Weights of a small transformer language model.
Training: a variant of SOAP for these matrices, 850M tokens, 3241 steps.
Each number is 50 + 15 x the weight over its row's rms, rounded and kept within 0 to 99. Layers, rows and columns count from 0. The size before them is the row's rms in percent of the matrix's.

# up: layer 4 MLP up, 2048x512, rms 0.0818, rows 227-279, columns 128-191
# down: layer 4 MLP down (transposed), 2048x512, rms 0.0766, rows 227-278, columns 128-191
up227 098:60 56 73 55 32 43 48 35 51 51 29 39 55 64 24 46 62 52 36 54 45 29 57 38 53 75 58 42 60 45 55 34 61 64 67 29 55 78 75 57 59 43 36 67 35 56 41 40 51 48 60 59 58 56 55 67 66 77 48 26 43 40 40 51
down227 103:53 58 50 62 55 60 66 45 46 44 54 73 11 48 55 37 30 25 64 47 49 61 63 45 73 68 34 20 34 60 61 34 33 55 30 47 27 41 31 78 48 39 94 34 55 39 65 29 53 61 24 58 52 74 40 31 32 45 64 66 51 56 51 20
up228 100:46 64 44 86 72 77 50 46 64 37 58 61 44 36 67 41 60 59 32 49 31 40 46 29 62 61 46 84 15 54 45 52 72 48 36 54 48 47 58 54 62 51 19 39 41 50 49 65 59 67 65 44 43 44 76 54 63 45 52 23 55 58 63 62
down228 093:54 48 40 34 47 34 74 29 52 75 31 54 33 53 71 49 58 32 64 79 56 39 94 40 75 51 58 40 43 32 35 34 53 61 53 51 49 22 47 49 42 52 72 77 39 54 45 54 44 55 44 69 36 59 40 46 51 41 74 72 64 37 53 53
up229 106:45 52 43 79 74 44 68 25 63 53 56 91 51 62 48 12 19 46 26 41 54 34 51 43 46 66 25 70 48 45 70 56 33 46 55 60 46 33 54 44 32 25 51 70 58 37 50 49 30 60 27 38 65 44 67 25 47 35 25 36 52 66 46 62
down229 111:28 54 59 72 58 56 39 50 35 55 45 44 56 46 47 47 48 54 47 44 65 62 53 39 53 48 36 79 36 37 65 53 49 39 71 55 34 42 37 66 45 35 72 44 52 24 60 71 51 57 57 37 38 60 55 43 33 51 71 63 28 59 53 42
up230 107:34 30 42 20 74 48 48 61 78 56 41 25 51 52 56 65 38 13 36 36 56 79 50 41 44 30 39 42 34 49 48 50 24 44 32 58 72 50 50 45 51 54 53 53 37 53 36 45 55 53 62 42 39 55 59 60 57 32 49 61 35 65 63 71
down230 095:46 66 77 54 38 45 59 40 56 51 48 58 62 67 47 58 78 55 49 72 75 51 41 50 28 62 47 38 63 45 87 39 41 62 73 68 34 34 64 42 44 53 32 40 48 64 47 17 67 49 39 58 73 70 50 43 58 38 76 41 52 46 54 61
up231 096:70 39 46 55 44 49 48 56 36 38 39 38 61 61 31 22 47 47 61 46 42 63 56 92 40 58 56 24 53 64 62 44 48 36 33 63 72 41 46 65 47 23 44 34 61 44 39 54 93 55 30 66 31 60 58 62 30 69 51 27 76 50 92 42
down231 095:58 45 78 49 57 64 48 42 75 61 45 56 41 27 49 48 36 42 65 73 45 56 58 92 62 44 37 52 49 60 53 41 47 68 53 42 45 56 40 66 37 71 58 75 48 51 42 53 29 21 72 54 67 63 65 35 54 31 67 52 52 86 43 52
up232 097:68 46 56 40 66 49 53 30 56 21 62 47 57 52 62 40 41 66 50 48 74 67 36 46 50 54 43 27 61 50 55 29 68 35 48 47 67 37 43 51 41 62 28 53 39 69 26 64 68 42 49 55 67 67 58 44 41 50 46 52 64 41 53 79
down232 100:38 46 50 62 53 58 57 81 44 75 56 44 60 47 54 83 59 49 48 53 44 62 87 56 24 45 49 58 63 43 18 37 67 58 57 58 61 77 51 59 47 36 76 58 44 53 52 43 43 24 76 24 52 33 53 69 74 47 54 54 60 52 60 36
up233 097:68 36 63 50 39 55 47 45 44 30 47 44 86 65 64 37 44 45 57 28 45 43 47 44 52 47 42 56 65 62 54 50 36 75 62 62 39 62 57 49 69 32 75 67 50 56 48 31 46 75 36 42 64 63 41 53 66 63 41 60 53 69 68 44
down233 103:34 49 37 53 53 64 46 48 67 55 70 61 26 35 41 35 39 50 52 48 41 51 38 39 55 57 05 33 34 41 44 51 82 14 38 45 50 52 19 63 65 49 48 32 62 54 38 40 71 35 61 80 44 44 52 44 66 48 61 45 40 37 56 46
up234 095:30 71 48 53 07 52 39 35 43 33 60 54 60 36 73 41 51 23 66 43 62 62 45 44 28 35 31 61 50 35 66 54 38 48 39 40 42 40 34 63 57 47 57 50 29 56 65 41 50 58 57 48 53 41 90 56 45 38 64 50 64 22 57 51
down234 097:41 50 64 65 52 51 40 71 41 59 39 54 19 36 62 43 45 54 56 59 71 49 18 51 50 51 39 53 65 64 38 41 47 50 37 69 56 40 62 47 28 60 48 41 29 79 55 41 63 12 45 71 56 56 48 20 56 48 67 55 43 61 62 36
up235 104:15 33 34 79 63 43 41 38 28 67 59 41 39 55 27 47 60 65 42 33 44 58 53 53 48 53 50 34 63 62 30 33 59 60 62 66 86 46 77 51 31 66 39 45 29 45 51 68 67 35 59 32 60 47 66 35 63 51 52 44 44 49 69 39
down235 102:32 44 70 64 49 41 25 42 50 10 56 47 39 40 68 38 48 57 62 55 53 62 46 35 26 42 38 74 58 31 28 35 45 11 42 24 68 63 73 57 42 53 60 38 31 44 77 59 77 75 51 24 90 57 57 65 46 45 64 70 45 54 56 56
up236 104:43 39 56 75 48 65 40 58 76 56 51 36 48 50 55 57 67 45 45 49 54 53 29 53 66 55 58 64 53 39 43 51 58 40 46 58 82 19 35 32 59 57 49 42 46 54 62 57 66 53 15 56 38 31 35 67 59 51 69 34 45 83 44 59
down236 112:36 26 19 76 32 35 60 59 44 72 46 50 56 33 48 61 62 57 65 36 62 47 83 40 36 67 59 65 46 42 42 54 35 40 45 46 73 36 73 61 59 71 65 38 71 48 41 49 59 56 80 48 60 48 60 58 53 41 56 32 28 73 45 76
up237 098:44 75 57 43 53 40 34 36 58 51 59 60 70 42 64 19 31 36 41 45 24 43 57 43 56 22 49 38 49 74 74 56 45 34 72 48 46 41 41 40 66 71 72 24 52 61 64 42 12 26 53 46 47 52 52 46 28 50 35 45 21 67 35 62
down237 101:64 37 46 57 56 34 43 40 39 33 83 58 73 35 68 60 46 57 33 48 84 47 12 50 28 80 31 42 59 63 55 31 94 46 10 32 44 64 41 65 32 59 41 67 42 62 77 40 59 71 34 45 49 38 52 12 60 34 47 37 48 41 92 49
up238 111:54 39 82 69 57 68 77 32 52 63 44 54 14 31 64 43 69 56 58 45 41 40 64 23 58 37 38 44 43 46 79 59 08 74 45 33 50 68 46 37 50 50 49 71 35 52 54 65 20 57 55 31 64 45 46 63 43 56 68 50 61 66 48 45
down238 105:27 57 10 27 66 50 61 34 38 60 71 79 50 60 53 34 44 61 66 77 38 64 38 61 67 27 37 48 36 68 40 45 63 38 54 47 53 56 65 54 54 46 40 48 49 47 50 53 73 49 37 69 55 44 59 65 55 55 58 55 67 37 57 44
up239 106:68 33 51 62 50 59 74 57 62 35 28 60 50 34 14 55 50 47 66 52 46 46 40 33 54 67 71 47 41 38 41 39 41 24 32 56 35 46 48 56 74 72 59 40 18 47 33 57 29 67 50 52 48 43 56 38 61 39 32 60 67 60 66 54
down239 115:70 28 64 40 44 67 58 43 51 45 39 39 46 52 26 66 41 45 62 54 44 19 25 32 41 41 75 31 54 47 37 09 40 47 42 38 49 41 36 64 68 52 60 46 32 42 50 34 14 10 62 42 35 33 35 55 39 49 41 85 57 58 65 33
up240 104:77 35 56 27 56 51 33 53 58 39 44 62 54 31 46 31 42 27 51 70 59 36 44 44 62 44 58 67 54 26 47 50 54 62 36 57 47 38 43 48 41 73 56 48 55 52 25 63 58 66 51 43 49 52 34 42 55 56 64 57 65 53 60 63
down240 102:56 61 55 41 34 73 57 65 32 35 72 59 46 56 55 54 61 46 49 55 37 51 30 52 24 54 42 47 14 48 06 35 60 66 66 64 64 67 38 31 31 59 66 64 63 57 22 44 33 40 29 73 59 42 45 59 80 56 35 53 63 52 66 41
up241 103:59 68 52 35 34 42 49 69 35 49 48 57 36 70 28 54 35 33 30 26 65 46 47 71 87 51 51 42 36 67 60 29 34 33 40 74 33 69 49 51 44 56 61 52 41 30 55 50 27 42 37 61 31 63 56 99 53 48 44 58 66 48 38 37
down241 092:53 59 54 66 39 52 75 33 34 66 34 54 55 49 45 69 59 58 74 62 20 61 62 61 44 44 44 45 39 49 39 64 82 53 38 35 53 49 38 53 51 69 60 51 68 28 46 56 70 16 53 55 85 26 39 60 58 43 33 41 55 45 24 63
up242 096:34 45 46 58 48 68 17 64 42 47 37 66 45 40 24 49 25 40 43 67 55 75 46 17 43 54 32 50 32 42 58 27 70 68 52 48 54 54 59 54 28 49 80 62 75 32 53 54 54 31 26 82 61 65 66 48 49 40 54 75 64 59 51 37
down242 105:42 58 63 44 60 33 66 22 72 46 60 53 27 33 68 54 77 35 66 43 56 51 43 57 56 57 43 50 50 19 42 40 47 62 53 61 37 41 41 50 53 40 48 51 47 44 23 49 29 89 46 45 44 65 55 69 30 43 50 33 61 41 54 73
up243 099:50 22 48 77 46 63 36 57 37 73 56 42 49 35 38 68 46 47 35 31 63 56 70 56 24 59 39 26 78 59 37 63 54 57 42 47 52 62 51 48 46 32 47 59 54 32 34 63 62 58 49 49 78 48 49 69 53 42 44 60 33 47 25 57
down243 096:59 65 27 44 39 44 44 23 19 24 40 54 54 66 51 48 68 80 63 29 28 62 35 78 54 48 53 59 36 35 64 57 82 62 27 60 34 42 35 41 47 61 74 45 56 32 57 57 39 44 68 49 54 71 62 12 72 39 53 39 53 52 76 59
up244 100:56 65 63 48 49 63 41 68 61 63 87 54 54 43 50 32 56 53 12 63 41 53 48 47 55 62 57 57 23 65 36 37 39 51 52 41 65 60 74 65 49 65 42 56 51 64 64 48 80 51 44 61 06 48 67 71 54 45 79 58 61 46 32 79
down244 094:25 51 35 35 42 35 19 70 29 66 41 48 33 53 33 44 41 33 67 24 40 36 41 49 69 51 47 55 58 49 47 36 50 60 57 57 53 52 61 54 27 26 47 77 19 56 55 57 50 65 75 47 41 30 44 52 43 58 42 47 31 72 61 49
up245 099:56 66 57 48 44 51 46 51 70 62 64 71 38 76 55 65 39 65 67 72 15 53 56 54 56 66 55 51 40 36 39 49 48 53 77 37 22 67 59 38 60 64 43 32 39 43 53 34 64 60 27 69 40 50 43 53 21 81 21 52 57 65 58 64
down245 105:44 71 41 67 68 36 39 36 45 27 39 50 40 32 49 75 42 65 55 59 61 64 56 67 58 68 36 28 68 24 45 64 65 41 65 18 29 70 52 66 43 51 33 38 52 59 49 36 63 56 72 44 47 49 21 58 16 52 22 45 18 40 60 43
up246 096:63 55 26 51 63 65 53 64 47 65 62 47 65 54 59 58 64 51 53 51 73 81 38 59 65 57 83 54 35 57 67 55 66 57 48 67 52 26 22 51 35 69 23 69 28 53 32 57 42 71 57 37 69 41 83 24 30 67 39 26 58 56 53 43
down246 100:30 57 47 82 53 41 50 65 55 48 33 42 52 45 85 35 45 61 39 49 55 47 73 29 46 58 29 35 40 62 24 27 58 52 52 43 48 79 47 55 55 37 52 35 64 46 61 39 47 40 58 58 49 27 37 56 52 34 49 68 13 51 56 53
up247 097:40 58 31 34 89 67 66 63 62 45 49 55 58 61 47 44 61 53 81 54 39 49 70 75 61 57 42 44 73 51 61 54 68 49 77 21 47 53 30 52 69 47 40 68 62 41 75 79 36 55 31 51 69 48 45 70 64 48 56 47 57 35 53 48
down247 089:36 27 46 61 40 62 51 15 11 66 59 73 69 33 41 36 71 41 49 47 75 44 49 36 46 46 66 40 49 26 60 36 58 53 47 51 28 60 36 62 51 51 43 29 18 39 33 45 45 70 68 40 63 67 47 68 33 52 15 38 64 48 79 38
up248 096:29 37 43 51 40 81 31 56 69 36 40 34 46 59 46 56 41 25 45 28 62 78 26 31 74 67 44 63 39 73 64 38 52 42 39 21 25 63 53 32 64 45 53 26 57 86 37 57 39 44 56 67 31 50 62 64 61 71 52 44 61 45 79 37
down248 102:45 66 57 31 54 44 62 20 66 43 52 52 41 49 51 38 48 77 65 63 83 52 44 49 35 46 56 40 52 04 53 63 58 58 60 46 49 65 83 77 46 72 57 37 61 21 87 57 61 60 56 64 76 41 45 52 51 40 55 65 26 29 62 64
up249 099:43 38 24 48 45 51 31 69 74 47 47 92 83 47 52 34 43 45 67 43 42 40 47 32 77 26 51 55 39 49 38 54 53 36 55 55 36 70 46 43 93 60 75 43 67 34 35 51 60 38 64 39 46 51 47 36 62 48 53 36 60 67 33 38
down249 094:50 64 75 27 61 52 48 50 27 23 83 25 42 55 43 55 37 55 46 48 34 60 44 70 40 57 32 53 81 56 35 43 42 49 42 38 48 63 70 46 55 34 14 32 54 23 61 53 49 77 51 74 45 40 61 29 73 53 62 36 56 32 50 58
up250 093:63 51 48 52 56 48 23 60 37 56 65 62 89 44 51 44 41 43 50 44 25 61 50 51 64 79 63 37 61 48 66 48 24 42 47 66 12 43 48 79 30 94 49 54 37 44 49 61 41 59 24 34 40 45 50 51 52 55 48 76 60 40 29 56
down250 099:38 47 24 69 37 21 50 25 49 61 39 51 44 64 64 51 56 53 57 33 39 59 52 70 36 43 44 57 57 36 56 60 43 34 51 60 48 53 62 37 38 50 51 42 64 61 42 38 74 66 44 72 30 74 36 45 22 55 29 37 75 29 45 60
up251 108:47 56 40 27 58 90 72 35 56 52 36 16 43 56 29 54 33 60 38 79 44 53 48 56 51 45 45 53 50 54 25 49 39 50 61 39 53 55 51 55 34 65 73 58 56 77 45 35 39 55 52 50 58 79 71 49 21 55 47 40 39 62 43 25
down251 102:58 56 71 49 39 21 52 39 36 48 61 36 66 45 65 57 26 58 54 61 68 49 46 39 18 31 56 80 60 45 37 65 48 50 48 72 41 28 56 63 79 47 21 63 09 69 46 58 35 50 49 40 51 59 75 39 62 54 66 59 75 47 60 25
up252 099:46 78 69 74 62 60 58 48 53 34 43 80 13 69 47 52 58 57 42 76 50 37 61 61 58 20 45 50 36 58 53 63 57 63 33 56 49 66 64 46 46 42 97 21 48 40 44 64 60 44 47 55 33 25 66 51 49 63 63 78 47 51 53 63
down252 101:17 67 48 89 31 30 44 58 49 29 42 30 38 52 63 70 55 57 60 51 56 20 76 49 36 59 30 58 61 56 65 62 55 84 44 29 34 43 71 25 38 43 47 43 31 47 44 57 69 24 28 70 51 46 74 79 36 45 55 35 54 40 41 40
up253 097:57 48 67 66 27 28 32 58 58 47 39 66 42 64 38 44 66 34 44 40 59 43 52 24 36 29 53 28 43 59 45 30 62 64 19 47 69 24 64 64 61 57 33 71 55 47 40 41 67 43 50 32 32 42 68 29 43 53 30 39 23 24 39 55
down253 095:39 45 42 31 45 88 27 55 44 39 66 66 65 31 57 63 48 62 58 42 49 75 23 60 76 63 38 51 57 29 58 51 32 45 62 62 72 65 48 51 46 48 72 44 37 47 53 43 38 32 60 56 70 62 49 68 56 46 39 55 52 47 63 81
up254 104:55 51 75 38 57 42 68 62 50 44 37 52 47 60 65 52 16 27 46 44 54 43 99 45 71 30 62 71 23 22 57 28 46 50 50 53 62 53 29 35 55 41 61 49 44 71 66 41 41 48 56 51 44 41 54 69 45 45 50 55 43 46 41 56
down254 106:45 32 62 46 53 50 51 40 64 30 54 64 47 43 63 43 42 29 71 31 46 62 48 49 39 87 50 50 47 69 58 38 58 75 74 69 37 68 33 40 88 44 25 57 24 56 51 46 44 64 52 42 50 65 46 45 75 48 49 55 78 43 48 45
up255 095:17 54 65 59 19 55 47 54 52 53 43 29 33 78 42 16 34 42 53 33 63 71 55 10 63 41 50 42 58 55 60 50 25 52 49 60 54 59 52 33 70 74 69 46 84 33 49 56 84 48 43 58 40 63 51 61 19 51 69 32 55 53 49 59
down255 091:77 31 57 32 60 56 78 37 47 29 43 86 60 35 74 72 74 33 39 51 61 38 39 79 26 49 35 46 44 41 22 52 32 57 45 38 47 39 43 42 39 33 08 54 28 50 49 28 19 42 45 45 74 27 40 59 53 40 43 39 46 45 57 55
up256 104:34 41 71 46 63 21 61 27 65 49 52 82 47 34 26 46 48 40 61 44 88 27 63 33 42 35 45 59 44 55 40 44 52 41 39 48 65 19 48 77 65 63 34 37 59 33 41 45 47 88 49 74 60 62 31 52 51 28 37 62 52 35 53 80
down256 106:72 64 53 34 82 61 36 36 42 47 51 87 76 52 29 53 62 37 38 39 54 67 44 33 19 45 20 64 53 58 40 55 36 64 59 50 57 19 71 89 75 29 52 64 23 64 28 45 42 51 63 64 53 38 47 52 30 24 56 61 22 24 35 49
up257 111:60 49 49 28 46 62 61 43 25 47 32 20 56 39 46 33 43 46 62 51 48 69 58 50 53 57 51 20 90 36 29 49 50 66 75 51 18 45 71 72 58 40 39 20 58 61 30 56 51 68 16 69 23 35 38 68 53 56 54 68 39 29 79 43
down257 103:46 41 37 76 81 40 35 66 81 62 50 47 42 73 37 63 47 43 39 57 74 23 29 51 28 62 61 55 29 59 64 35 67 58 30 42 66 67 48 43 66 35 35 75 51 49 52 80 45 56 58 36 54 62 48 56 13 71 38 51 42 94 50 64
up258 100:43 61 71 44 54 82 32 36 51 57 65 95 45 53 48 69 45 69 37 42 19 56 72 54 41 72 49 49 66 40 78 13 63 57 47 65 59 53 47 37 49 33 43 22 52 31 72 56 65 50 60 54 53 52 53 59 52 42 57 71 48 48 41 80
down258 094:40 56 56 70 20 32 55 49 68 60 55 60 49 39 61 72 47 32 62 74 51 70 44 26 50 35 58 46 31 47 54 60 48 42 45 56 29 47 27 52 53 75 55 75 41 61 46 59 35 81 67 45 59 00 44 50 36 46 50 47 55 28 39 38
up259 101:40 41 51 31 47 37 42 44 68 66 50 56 28 54 43 54 60 69 55 66 15 45 16 43 59 54 64 54 45 35 44 26 50 46 47 40 44 44 32 62 49 60 47 69 42 27 51 68 44 51 57 79 66 61 39 46 21 52 78 77 47 72 74 56
down259 097:48 49 57 84 46 42 59 47 46 47 40 34 59 46 57 27 45 39 14 46 79 48 66 62 61 49 34 59 42 31 26 56 47 73 43 73 42 41 38 50 62 74 49 53 36 59 68 28 44 50 33 45 29 72 54 54 38 55 22 26 70 29 52 63
up260 092:39 64 48 37 69 61 50 87 71 55 15 40 52 93 56 70 44 75 54 59 70 36 38 32 53 43 72 42 65 36 65 47 59 29 59 72 49 50 33 43 32 47 60 59 58 48 63 37 55 70 36 58 21 43 48 40 52 54 34 67 54 75 68 76
down260 094:64 46 78 54 34 24 44 38 58 51 60 30 49 39 39 34 72 36 33 51 30 39 53 35 44 51 14 54 45 28 44 66 44 99 31 54 33 57 39 42 78 74 59 43 61 47 33 44 55 64 60 54 40 82 66 84 46 66 62 38 62 55 58 57
up261 101:33 57 87 51 71 53 52 26 42 61 54 43 65 80 37 53 52 29 50 55 60 45 61 40 62 45 56 32 36 27 52 46 25 56 42 44 59 42 44 36 42 35 46 23 47 54 41 45 43 17 43 25 64 65 54 76 42 61 48 70 54 73 24 57
down261 103:58 30 46 72 28 60 32 66 60 41 46 27 41 52 38 35 41 51 38 64 24 52 52 52 70 48 43 64 47 33 71 45 61 68 38 31 74 36 36 43 25 24 60 57 58 63 66 39 37 57 44 70 66 73 43 60 41 45 31 37 26 50 88 83
up262 097:56 37 14 53 62 69 52 66 34 43 56 31 51 61 52 59 37 49 31 43 45 65 25 40 70 31 59 43 43 00 50 53 65 42 36 51 84 30 58 95 65 53 55 50 33 37 55 42 52 25 45 59 67 47 58 17 60 57 43 76 33 52 36 30
down262 098:23 63 78 64 67 27 68 46 46 53 66 70 51 35 50 46 59 60 29 45 21 21 79 41 56 65 49 77 60 60 58 48 28 80 76 49 63 52 50 17 49 43 59 45 85 71 32 54 63 70 40 40 28 32 55 81 43 48 63 20 73 32 58 64
up263 101:68 59 79 74 73 61 42 45 55 51 57 18 30 39 66 54 73 49 48 66 14 68 40 54 52 51 38 41 45 80 48 46 64 49 35 58 54 32 31 26 48 41 41 49 44 59 39 59 69 35 65 44 47 44 55 29 47 51 42 44 47 82 44 65
down263 109:60 30 55 48 22 54 45 34 65 63 51 38 56 46 39 58 29 42 49 60 48 32 59 29 76 60 51 34 65 37 64 77 69 25 50 33 29 61 43 86 65 60 35 36 84 70 28 32 43 56 77 33 23 46 58 69 51 62 64 51 78 72 41 44
up264 103:48 53 55 67 92 38 60 51 32 49 22 44 62 60 41 42 51 39 60 14 60 76 70 49 59 51 50 32 79 64 59 62 55 82 46 40 43 26 34 13 32 59 56 34 48 50 48 85 39 41 38 49 46 53 70 52 41 36 56 66 35 61 61 54
down264 102:57 34 67 69 45 69 57 55 59 61 56 40 45 42 43 39 62 46 43 59 45 28 47 44 28 45 46 44 59 41 69 68 60 32 58 34 40 49 42 60 68 37 61 46 44 35 43 31 67 58 68 35 43 34 27 74 18 47 76 48 74 49 27 47
up265 121:27 23 43 49 43 46 74 48 59 68 83 27 44 50 39 53 27 38 51 50 45 51 64 30 59 41 52 59 57 82 39 28 45 31 61 32 70 52 49 85 65 49 27 51 35 34 42 39 71 66 77 69 61 56 68 41 17 25 64 53 40 51 22 36
down265 102:67 47 70 25 49 47 28 42 44 61 49 58 55 48 41 63 40 53 62 53 53 35 33 69 25 67 32 37 54 38 84 32 65 18 52 46 58 34 61 59 47 26 62 33 37 53 63 65 59 36 29 34 42 63 48 51 34 60 74 40 55 47 68 56
up266 108:44 56 65 88 50 37 52 55 38 47 54 37 53 75 42 42 17 68 31 36 30 70 72 23 51 39 34 38 64 63 50 48 46 56 49 30 61 50 51 39 38 50 46 57 68 41 52 44 36 41 55 56 42 64 39 49 27 65 68 57 65 34 60 49
down266 103:60 64 46 30 65 40 44 46 51 34 45 62 77 23 25 76 47 44 83 38 62 41 39 31 57 57 47 52 46 47 72 47 53 45 28 41 62 69 61 48 64 53 38 47 41 37 44 60 53 76 32 71 07 24 52 41 57 46 59 55 49 51 51 40
up267 094:40 52 38 48 63 42 56 51 47 72 51 35 22 59 46 37 43 66 36 54 42 22 43 46 56 78 31 60 37 31 37 49 27 88 45 23 47 72 55 41 52 61 61 40 66 73 47 56 70 51 39 40 28 49 59 72 47 61 50 64 72 51 92 67
down267 094:58 83 59 48 54 55 65 49 25 38 58 65 85 46 55 77 56 55 65 43 47 69 50 67 43 42 75 55 37 63 75 61 41 34 43 50 38 64 27 53 40 44 44 66 45 59 39 36 23 60 60 62 62 49 54 51 68 41 56 62 41 61 64 37
up268 102:48 53 43 05 43 74 42 43 74 61 69 55 46 41 19 70 40 62 66 72 45 48 63 82 44 70 58 35 57 44 68 57 51 41 66 41 92 33 20 70 56 25 43 63 29 76 19 30 35 43 33 58 63 49 55 50 68 67 56 41 49 40 43 25
down268 093:48 34 60 64 62 54 74 46 43 17 36 48 55 44 69 65 47 54 52 32 36 47 28 40 36 56 62 56 23 74 44 36 21 34 58 55 12 49 51 41 82 64 58 28 46 34 58 43 45 57 48 50 61 62 56 36 50 46 47 51 56 50 58 66
up269 102:37 49 48 26 40 60 57 64 31 62 62 46 33 65 35 19 49 37 62 52 43 49 15 74 52 31 56 38 28 11 57 50 36 59 49 35 59 35 44 48 68 36 34 38 47 39 27 58 45 75 54 65 70 33 41 32 31 54 57 29 75 85 61 67
down269 101:23 39 58 63 67 60 36 58 48 28 54 50 41 44 43 75 56 43 66 51 58 34 45 60 55 61 25 40 74 51 38 48 53 47 61 39 18 54 35 63 57 33 36 43 38 74 27 32 56 63 46 52 76 65 38 54 58 45 44 39 37 30 55 41
up270 105:67 83 58 63 27 45 54 80 41 23 50 77 60 53 38 39 74 28 62 53 52 33 22 45 64 29 40 43 53 42 47 62 64 40 54 37 51 65 71 54 52 66 24 47 57 52 39 83 32 45 89 57 39 45 27 63 65 49 58 78 37 32 14 56
down270 103:48 51 38 56 40 36 36 50 50 40 63 32 54 59 46 47 38 11 50 87 46 57 40 43 56 51 38 66 45 27 01 21 54 53 43 70 38 46 67 25 54 38 36 46 52 75 49 49 27 85 31 52 82 29 32 70 52 49 52 49 55 59 58 42
up271 099:58 64 52 55 44 48 55 73 59 78 47 53 15 30 07 52 54 67 46 36 39 30 56 39 65 44 72 26 53 68 60 42 20 55 48 18 18 66 41 27 64 63 75 36 51 51 71 60 25 64 42 46 54 36 52 67 49 53 36 47 57 33 56 65
down271 097:45 49 62 38 39 47 47 19 54 51 68 60 48 42 60 37 52 35 91 35 67 60 29 55 21 43 38 63 45 74 78 56 67 32 74 53 59 50 44 60 58 43 46 58 50 55 32 59 68 20 54 39 42 43 31 71 71 48 62 61 64 66 68 62
up272 104:16 54 66 71 50 40 26 49 48 49 38 42 61 35 58 69 46 76 51 34 27 62 67 46 52 33 37 47 27 56 59 76 63 35 48 44 57 60 52 69 72 19 41 59 49 42 48 39 66 42 45 99 48 44 26 72 53 35 34 66 73 55 50 43
down272 105:92 57 61 65 46 27 62 89 60 46 54 38 62 57 53 43 38 02 65 52 63 64 45 57 59 18 54 28 35 43 47 51 50 35 62 26 43 75 50 45 57 51 55 31 46 29 50 46 36 45 71 54 41 36 50 53 62 47 45 54 25 65 50 45
up273 103:44 37 48 49 43 45 42 45 47 49 28 47 52 39 58 52 76 60 69 50 48 41 41 71 39 64 28 69 64 66 51 44 19 30 56 39 71 58 33 37 53 49 70 44 45 26 59 52 40 45 59 64 56 32 71 54 19 64 39 90 49 60 45 34
down273 101:30 45 59 37 39 59 45 85 50 67 56 33 47 39 36 72 71 62 51 45 34 50 72 49 36 76 67 41 39 42 47 62 66 48 62 48 30 50 73 64 43 58 15 77 57 61 43 36 59 59 55 61 70 60 43 67 56 44 37 39 60 51 38 58
up274 105:73 46 55 57 35 57 72 66 57 60 80 83 37 59 83 68 47 46 77 46 62 63 93 56 19 42 50 56 10 25 37 76 27 44 55 51 36 52 42 42 52 38 72 59 35 27 59 51 23 68 29 37 47 50 65 50 38 52 27 41 45 55 43 54
down274 106:36 30 39 53 58 47 37 50 35 63 76 55 52 33 40 55 77 55 69 46 46 55 56 34 47 48 57 33 25 55 55 50 37 44 48 72 61 76 66 35 33 32 56 72 60 51 58 40 55 44 25 42 67 41 33 60 39 61 24 46 51 53 43 41
up275 099:63 51 26 63 42 36 45 55 54 62 37 50 35 34 69 72 57 67 47 61 58 33 49 43 65 19 29 61 66 44 32 46 69 55 50 74 60 55 46 71 45 55 42 39 46 31 51 37 58 54 71 37 45 54 63 23 54 62 64 22 36 40 67 50
down275 099:43 59 79 67 46 70 53 45 42 55 53 79 58 62 34 58 51 21 55 49 78 53 63 57 40 61 76 43 44 57 61 77 59 50 64 49 21 73 69 33 61 36 45 64 48 74 55 66 57 50 50 20 46 56 39 65 50 53 44 62 54 49 27 59
up276 098:55 29 80 54 66 58 59 66 46 64 37 48 65 49 32 70 49 55 61 58 55 40 46 42 27 33 67 32 62 49 32 69 58 85 46 45 24 72 33 50 60 45 50 57 54 60 62 12 52 69 58 64 38 42 43 72 39 35 49 67 51 26 44 32
down276 102:53 72 15 42 56 39 46 32 82 49 48 50 66 22 51 18 41 41 74 42 60 40 38 59 26 26 46 61 82 17 59 44 24 90 55 53 54 51 49 73 42 48 38 44 72 31 32 68 54 61 37 58 61 54 57 41 37 64 47 23 46 36 30 54
up277 092:47 52 55 57 50 70 80 16 57 43 37 48 46 37 54 55 58 44 37 35 22 59 49 34 76 52 67 55 36 67 82 67 57 45 51 57 50 65 57 76 38 43 42 48 17 42 45 65 28 53 75 50 47 51 99 32 21 43 30 58 27 48 59 52
down277 100:68 53 56 31 62 68 53 66 55 41 82 68 52 68 46 36 66 54 54 54 40 41 41 38 48 76 45 63 39 45 75 65 58 68 50 39 55 59 86 52 45 51 49 39 41 69 38 46 50 46 72 60 58 68 32 50 29 47 26 54 55 51 51 70
up278 095:52 39 56 73 22 64 50 48 59 63 39 60 62 42 65 48 46 41 43 51 29 37 60 53 46 72 40 39 64 39 58 42 65 36 61 57 61 61 12 55 46 39 61 40 58 52 66 32 58 27 35 74 65 65 55 62 81 55 55 42 29 43 62 31
down278 096:25 58 75 60 49 56 90 54 52 61 48 52 46 47 78 49 55 53 70 83 57 45 60 35 50 67 28 50 32 49 60 29 49 80 41 53 63 54 54 50 50 58 49 47 57 37 63 50 47 47 43 43 35 47 38 59 42 21 63 39 61 62 65 62
up279 090:46 42 63 63 48 49 62 62 29 18 70 60 46 53 33 53 58 62 68 42 46 35 33 38 52 48 45 38 39 40 77 60 34 35 18 58 74 40 52 12 47 33 61 43 31 35 61 59 52 22 37 43 50 35 29 30 56 52 56 68 40 59 58 20